python train.py --n_layer=11 --n_head=2 --n_kv_head=2 --norm="rmsnorm" --positions="rope" --rope_fraction=0.5 --tie_embeddings="early" --parallel_block=false --init_std_qkv=0.0216 --lr=0.0152 --weight_decay=0.0098 --grad_clip=1.0 --dataset="wikipedia_en"
Each number is 200 + 20 x the weight over its row's rms, rounded and kept within 0 to 999. Layers, rows and columns count from 0. The size before them is the row's rms in percent of the matrix's.

# up: layer 6 MLP up, 1024x256, rms 0.329, rows 727-739, columns 0-127
# down: layer 6 MLP down (transposed), 1024x256, rms 0.164, rows 727-738, columns 0-127
up727,097,203,165,216,190,179,211,151,192,203,179,237,189,223,191,187,181,214,213,222,204,249,222,200,186,191,234,193,192,223,204,222,211,197,161,210,225,186,210,183,187,224,190,155,215,202,205,198,219,234,198,221,205,175,191,202,218,189,163,203,149,196,204,260,207,214,223,167,220,177,222,199,186,188,220,185,223,232,191,179,202,195,183,228,188,174,185,194,192,219,220,208,176,204,205,221,176,169,200,197,205,190,179,215,179,201,199,208,199,189,218,222,186,178,181,193,205,162,232,199,192,242,197,207,192,170,223,216,229
down727,097,216,175,188,206,190,204,178,198,223,161,207,199,210,197,216,205,195,198,203,186,177,186,208,187,183,226,195,209,212,209,199,203,201,221,229,205,221,217,183,191,167,207,205,209,224,200,181,226,179,195,198,224,197,179,206,216,219,207,212,208,180,206,206,237,210,207,194,211,212,192,182,189,202,193,206,182,159,146,193,188,179,200,204,190,208,216,184,196,192,213,210,188,192,178,211,206,173,210,204,190,188,200,242,214,196,196,154,215,249,199,199,185,168,187,229,223,207,258,208,186,243,184,161,233,237,194,239,211
up728,109,203,221,199,177,219,203,160,226,196,176,192,210,192,200,192,198,160,168,182,212,228,213,216,200,203,215,195,219,245,194,192,172,217,169,213,210,208,224,209,205,208,235,158,188,217,196,161,232,199,215,210,199,163,244,184,188,190,239,210,176,212,217,208,209,168,201,196,166,172,183,219,200,209,226,211,204,198,221,192,218,186,236,213,216,173,207,186,174,165,236,205,221,215,184,199,231,207,202,204,213,186,201,204,254,217,187,199,160,205,192,213,206,208,175,183,196,194,209,209,224,225,227,172,169,233,249,212,217
down728,100,187,189,206,184,179,208,220,252,170,191,225,221,206,197,191,207,157,188,196,198,218,213,194,198,189,180,205,195,170,212,219,221,190,216,227,208,225,207,188,181,213,172,205,197,191,215,192,208,176,197,210,198,183,197,205,186,207,174,173,211,205,173,157,195,202,189,220,246,210,195,161,185,207,214,163,223,174,221,158,206,170,201,228,177,234,227,195,178,211,176,232,168,228,182,202,199,238,177,205,177,192,181,203,191,214,215,255,202,171,205,210,215,198,201,198,213,233,182,194,225,259,198,226,219,216,218,187,232
up729,100,190,218,168,205,169,207,182,226,171,179,215,189,204,198,214,192,217,200,192,208,197,245,229,193,190,201,199,218,224,223,193,208,202,165,198,248,177,225,227,206,196,209,202,193,225,237,223,186,191,204,212,177,188,178,188,209,178,198,194,215,195,181,154,197,203,188,162,194,201,221,208,218,184,236,180,231,174,183,203,202,235,200,239,164,195,178,219,254,153,194,226,196,183,159,234,212,214,217,210,235,200,198,211,180,223,217,201,199,187,228,208,231,199,176,180,248,161,216,207,183,195,195,192,201,216,201,189,193
down729,100,202,200,196,219,218,203,195,181,213,194,209,208,202,202,232,180,216,182,184,212,187,187,201,211,233,220,184,200,202,205,221,203,222,226,190,239,203,214,187,201,212,185,221,183,213,201,222,226,210,180,209,219,218,203,185,203,177,212,202,163,179,192,150,211,190,182,186,195,188,209,226,183,191,205,158,224,202,222,183,228,218,197,153,177,219,187,180,185,219,177,194,216,194,221,194,169,179,214,224,212,156,213,224,210,195,179,207,204,203,176,227,204,194,235,214,204,206,193,212,183,195,156,205,175,228,166,196,182
up730,099,212,197,224,204,201,185,194,220,205,204,196,249,192,204,196,225,196,203,159,183,189,201,186,181,234,181,247,197,205,179,186,212,202,219,195,242,195,199,206,192,211,220,183,189,195,201,173,194,225,223,158,219,182,253,172,184,213,157,212,216,249,195,179,210,192,210,189,223,205,190,227,225,204,237,216,204,216,198,212,191,202,203,201,182,225,204,227,196,197,206,201,192,194,182,211,191,171,200,203,194,162,201,218,207,213,229,169,217,150,167,216,204,204,198,190,239,213,191,181,193,196,158,214,182,198,224,217,187
down730,099,205,159,159,185,200,185,210,229,230,198,197,199,201,196,168,183,210,206,205,236,185,241,174,180,197,223,172,181,209,198,158,240,181,231,202,159,205,162,206,203,192,186,200,219,191,184,163,191,189,184,234,196,190,185,196,215,229,195,173,174,160,245,174,191,183,202,198,218,212,179,208,192,224,201,228,182,183,212,208,199,170,209,200,134,244,213,193,215,201,213,197,217,226,202,196,217,177,176,201,222,175,198,195,193,217,221,208,235,178,200,210,203,183,191,211,189,194,233,214,176,209,219,199,182,183,208,184,191
up731,095,198,205,176,189,199,220,180,164,216,186,179,195,210,198,212,196,181,206,191,149,207,185,179,217,170,174,224,199,191,198,157,184,185,156,212,194,197,203,209,178,217,192,190,194,206,165,212,176,205,191,244,197,191,195,186,179,154,204,206,193,223,191,223,196,205,168,191,196,209,165,153,214,176,223,233,184,176,197,228,193,194,203,153,205,204,193,213,216,177,206,194,206,204,188,192,167,180,185,146,187,191,218,196,203,183,221,206,204,187,169,230,191,222,190,196,196,178,172,210,221,203,204,191,179,210,175,188,178
down731,101,212,168,194,200,168,199,206,203,202,162,222,158,217,176,198,196,189,225,190,179,185,231,228,194,186,176,168,194,212,220,184,206,214,173,175,213,183,178,196,208,218,197,199,223,219,180,194,195,210,188,219,202,213,170,229,202,224,172,203,230,218,193,242,169,195,154,202,216,193,227,188,213,180,211,228,200,202,204,177,216,195,202,203,198,216,174,189,254,213,186,243,201,225,202,186,195,178,184,202,203,191,210,220,176,191,207,200,209,216,226,204,219,192,230,198,204,204,190,201,164,165,213,196,175,188,187,201,170
up732,099,193,204,201,183,192,168,201,168,205,186,206,224,185,177,246,216,226,187,198,201,209,193,231,195,202,195,233,179,220,185,229,173,236,186,156,210,180,189,203,197,169,198,232,186,248,231,198,204,193,208,211,198,203,201,181,178,220,237,200,188,174,216,192,189,208,194,169,200,190,216,168,186,190,184,180,194,204,233,209,183,192,188,216,198,166,214,178,202,189,185,171,158,209,180,192,188,178,186,205,182,156,218,174,221,187,208,212,231,213,192,182,243,189,186,236,206,191,190,196,196,219,200,203,193,259,237,188,203
down732,099,193,193,242,246,200,219,182,175,194,196,202,216,163,182,205,210,266,205,202,204,180,235,178,225,178,206,169,198,165,196,193,201,175,188,175,191,157,186,184,198,193,186,200,160,208,239,197,214,171,229,229,214,199,155,208,176,199,190,216,217,197,231,200,175,242,225,206,203,214,204,208,183,181,247,203,184,203,182,194,183,233,195,192,190,180,212,207,190,166,204,188,205,185,211,213,175,199,175,192,190,199,221,178,193,198,221,196,163,209,201,216,193,185,161,161,218,210,187,186,191,197,228,159,188,200,224,222,166
up733,099,219,180,208,175,225,193,225,213,182,202,183,185,237,159,216,207,216,248,222,199,188,192,240,214,225,213,207,176,174,220,186,185,192,211,210,207,197,194,201,181,231,174,199,185,157,223,204,199,165,184,216,202,199,201,215,197,210,195,183,190,189,203,205,232,207,220,215,172,206,171,238,172,225,175,192,226,217,177,217,205,201,189,184,188,201,199,211,219,195,199,195,201,204,174,160,181,182,202,196,174,171,204,196,176,217,194,189,183,196,212,217,195,169,203,171,188,203,189,216,229,147,212,182,214,203,149,184,184
down733,099,216,188,199,186,197,201,184,196,178,244,212,212,239,206,224,195,202,202,227,211,228,179,206,203,201,189,197,184,175,186,180,223,184,223,200,213,185,206,179,189,173,209,222,208,197,238,186,247,264,210,194,190,214,237,200,202,216,207,198,195,198,176,205,196,192,193,205,190,198,174,190,175,226,192,210,216,181,212,194,213,212,221,207,182,216,260,183,197,214,194,158,208,196,218,220,176,160,200,186,191,179,201,200,184,235,172,176,196,208,207,181,216,187,226,189,211,213,207,192,226,223,215,164,164,181,223,217,222
up734,097,236,170,211,230,187,230,196,176,184,171,137,193,186,192,177,219,195,208,186,187,182,173,213,180,221,206,228,190,204,183,189,205,213,188,180,191,198,210,188,197,227,183,179,222,169,183,225,208,187,227,217,210,209,187,199,201,168,179,205,213,184,210,205,228,174,185,201,228,176,241,205,240,202,199,213,201,202,228,203,194,233,216,222,244,170,172,191,175,163,183,215,220,222,180,211,238,188,216,194,217,170,213,199,192,183,219,190,198,166,221,214,205,195,223,205,186,201,196,200,173,216,206,247,182,220,192,232,200
down734,101,200,207,187,204,191,184,210,209,181,207,193,189,212,206,214,182,193,219,205,178,219,221,182,195,214,211,215,188,179,219,212,200,183,194,177,240,197,158,203,224,196,197,175,208,156,218,229,193,217,202,211,199,184,217,198,170,157,164,198,243,215,199,193,201,185,177,208,238,180,219,197,210,218,222,233,197,219,199,221,167,215,227,201,193,157,174,217,183,184,228,236,197,187,171,199,207,191,199,198,224,241,212,171,207,188,212,239,184,223,189,205,174,197,200,156,174,188,236,180,178,229,207,198,183,209,162,198,203
up735,104,208,196,193,224,212,155,198,224,189,233,204,211,207,205,203,200,218,207,193,217,190,216,205,177,212,183,182,192,204,185,239,198,183,190,219,248,183,200,251,194,224,204,229,195,175,189,201,194,206,236,201,221,233,237,229,211,177,198,191,204,178,177,186,197,180,194,178,227,210,215,199,232,179,199,237,206,202,149,198,228,175,204,224,197,214,223,210,174,189,201,211,210,197,225,201,205,190,224,205,174,205,244,228,195,208,185,207,198,214,222,201,195,253,220,185,189,189,203,205,232,180,224,231,192,198,181,202,162
down735,102,186,198,210,187,186,222,197,182,198,181,258,204,210,213,212,209,195,203,197,217,203,237,225,178,188,182,223,211,252,161,201,188,233,189,185,212,150,203,226,195,235,155,198,199,238,210,187,200,188,213,210,207,211,222,189,221,220,193,207,170,221,203,146,195,209,193,188,205,171,227,221,203,229,193,214,224,187,155,199,206,167,215,192,187,194,204,193,194,202,195,206,186,180,216,177,210,178,195,224,161,197,183,206,235,219,189,216,196,155,211,191,226,163,236,210,195,191,196,219,195,225,188,203,199,203,205,158,202
up736,099,167,183,208,193,217,185,246,210,222,179,220,187,209,185,209,188,162,202,215,226,238,172,202,198,224,203,207,209,221,245,199,194,212,201,226,183,194,155,157,204,164,220,257,199,209,203,194,203,182,236,186,194,204,183,180,195,247,186,172,189,171,200,187,167,218,214,190,208,205,198,192,200,199,192,206,221,173,202,208,210,190,191,207,193,188,171,189,194,194,188,223,214,198,233,204,183,233,203,197,197,196,177,206,228,186,213,186,205,203,175,213,211,219,197,177,199,217,185,196,207,201,190,224,195,171,215,230,180
down736,099,210,232,214,183,222,211,200,192,210,211,207,220,211,220,230,196,132,218,219,217,190,189,181,215,223,209,198,217,190,179,172,215,200,233,192,158,184,188,219,227,195,184,215,204,191,186,212,240,192,173,186,214,194,221,206,205,219,220,199,190,202,196,203,167,224,189,211,217,193,192,171,219,174,229,223,188,210,185,209,157,222,212,203,212,190,193,213,202,220,206,141,211,183,202,207,195,215,174,171,214,212,202,181,176,233,148,193,208,187,200,219,226,214,204,193,191,170,193,204,180,234,190,179,183,157,187,206,235
up737,099,210,175,203,202,206,239,242,183,175,219,217,201,211,174,212,175,241,215,182,231,208,199,168,222,186,181,197,221,191,205,191,227,166,214,207,189,173,190,169,243,193,208,190,204,239,179,166,210,165,203,195,146,229,190,208,227,209,207,220,190,196,208,173,221,219,195,199,214,207,197,195,204,228,202,223,216,183,235,194,248,226,188,209,190,192,233,192,207,191,209,212,239,197,201,196,193,189,194,193,208,186,207,209,205,189,239,200,182,192,216,215,214,147,225,208,189,181,172,197,211,206,232,202,147,215,177,213,213
down737,100,203,205,198,220,168,192,195,167,215,206,206,202,180,233,175,221,190,207,208,213,175,195,187,206,184,189,219,176,189,187,212,190,196,157,178,195,186,200,186,224,234,194,217,208,205,215,219,202,175,232,185,204,178,186,175,208,181,181,243,218,183,211,178,192,219,174,167,205,175,221,203,186,187,200,191,193,191,225,200,154,220,242,234,199,186,182,216,182,189,187,221,191,193,206,173,222,222,186,177,191,173,185,209,193,201,208,200,215,232,199,201,208,200,189,192,198,194,230,250,215,208,150,231,187,229,200,213,207
up738,100,159,174,197,193,193,206,211,207,214,179,218,245,152,167,241,219,159,220,191,187,199,210,207,216,176,213,193,198,225,219,209,218,180,199,178,203,202,193,199,216,217,230,195,187,207,175,218,229,255,205,207,218,203,225,217,182,212,210,225,215,203,220,211,198,222,212,188,207,216,188,186,185,223,191,216,186,184,234,176,210,181,203,221,193,171,226,237,188,221,205,220,196,174,170,183,169,217,214,227,209,207,199,180,237,198,190,198,185,203,202,220,197,194,146,198,212,211,164,172,185,202,197,172,202,185,187,214,233
down738,102,214,210,205,209,186,212,213,171,203,208,277,226,215,190,214,209,185,171,208,159,165,187,182,201,194,187,205,203,197,210,235,189,190,184,239,189,180,198,189,223,228,199,211,190,216,207,189,190,214,200,210,260,224,184,188,235,200,194,182,233,192,185,205,213,216,200,222,200,200,182,172,182,183,219,199,222,204,203,172,202,172,186,202,221,206,189,191,217,213,204,206,208,203,225,179,230,188,190,220,162,185,198,204,196,222,200,186,181,134,213,191,177,209,217,192,234,178,181,227,254,190,215,192,190,212,184,207,180
up739,097,188,177,220,191,202,215,175,181,205,166,228,185,202,172,230,227,182,225,215,204,198,190,231,214,193,234,217,230,228,168,190,171,191,203,211,221,226,195,165,189,189,229,204,187,234,182,210,187,208,167,227,243,184,213,213,233,204,216,235,219,216,230,199,188,175,195,222,220,199,181,198,180,204,180,152,188,180,203,236,208,209,242,184,175,189,200,177,228,216,201,191,206,207,235,196,208,202,188,205,198,184,255,186,173,211,187,178,186,207,213,186,218,208,193,220,211,218,194,217,191,176,189,202,161,169,194,214,216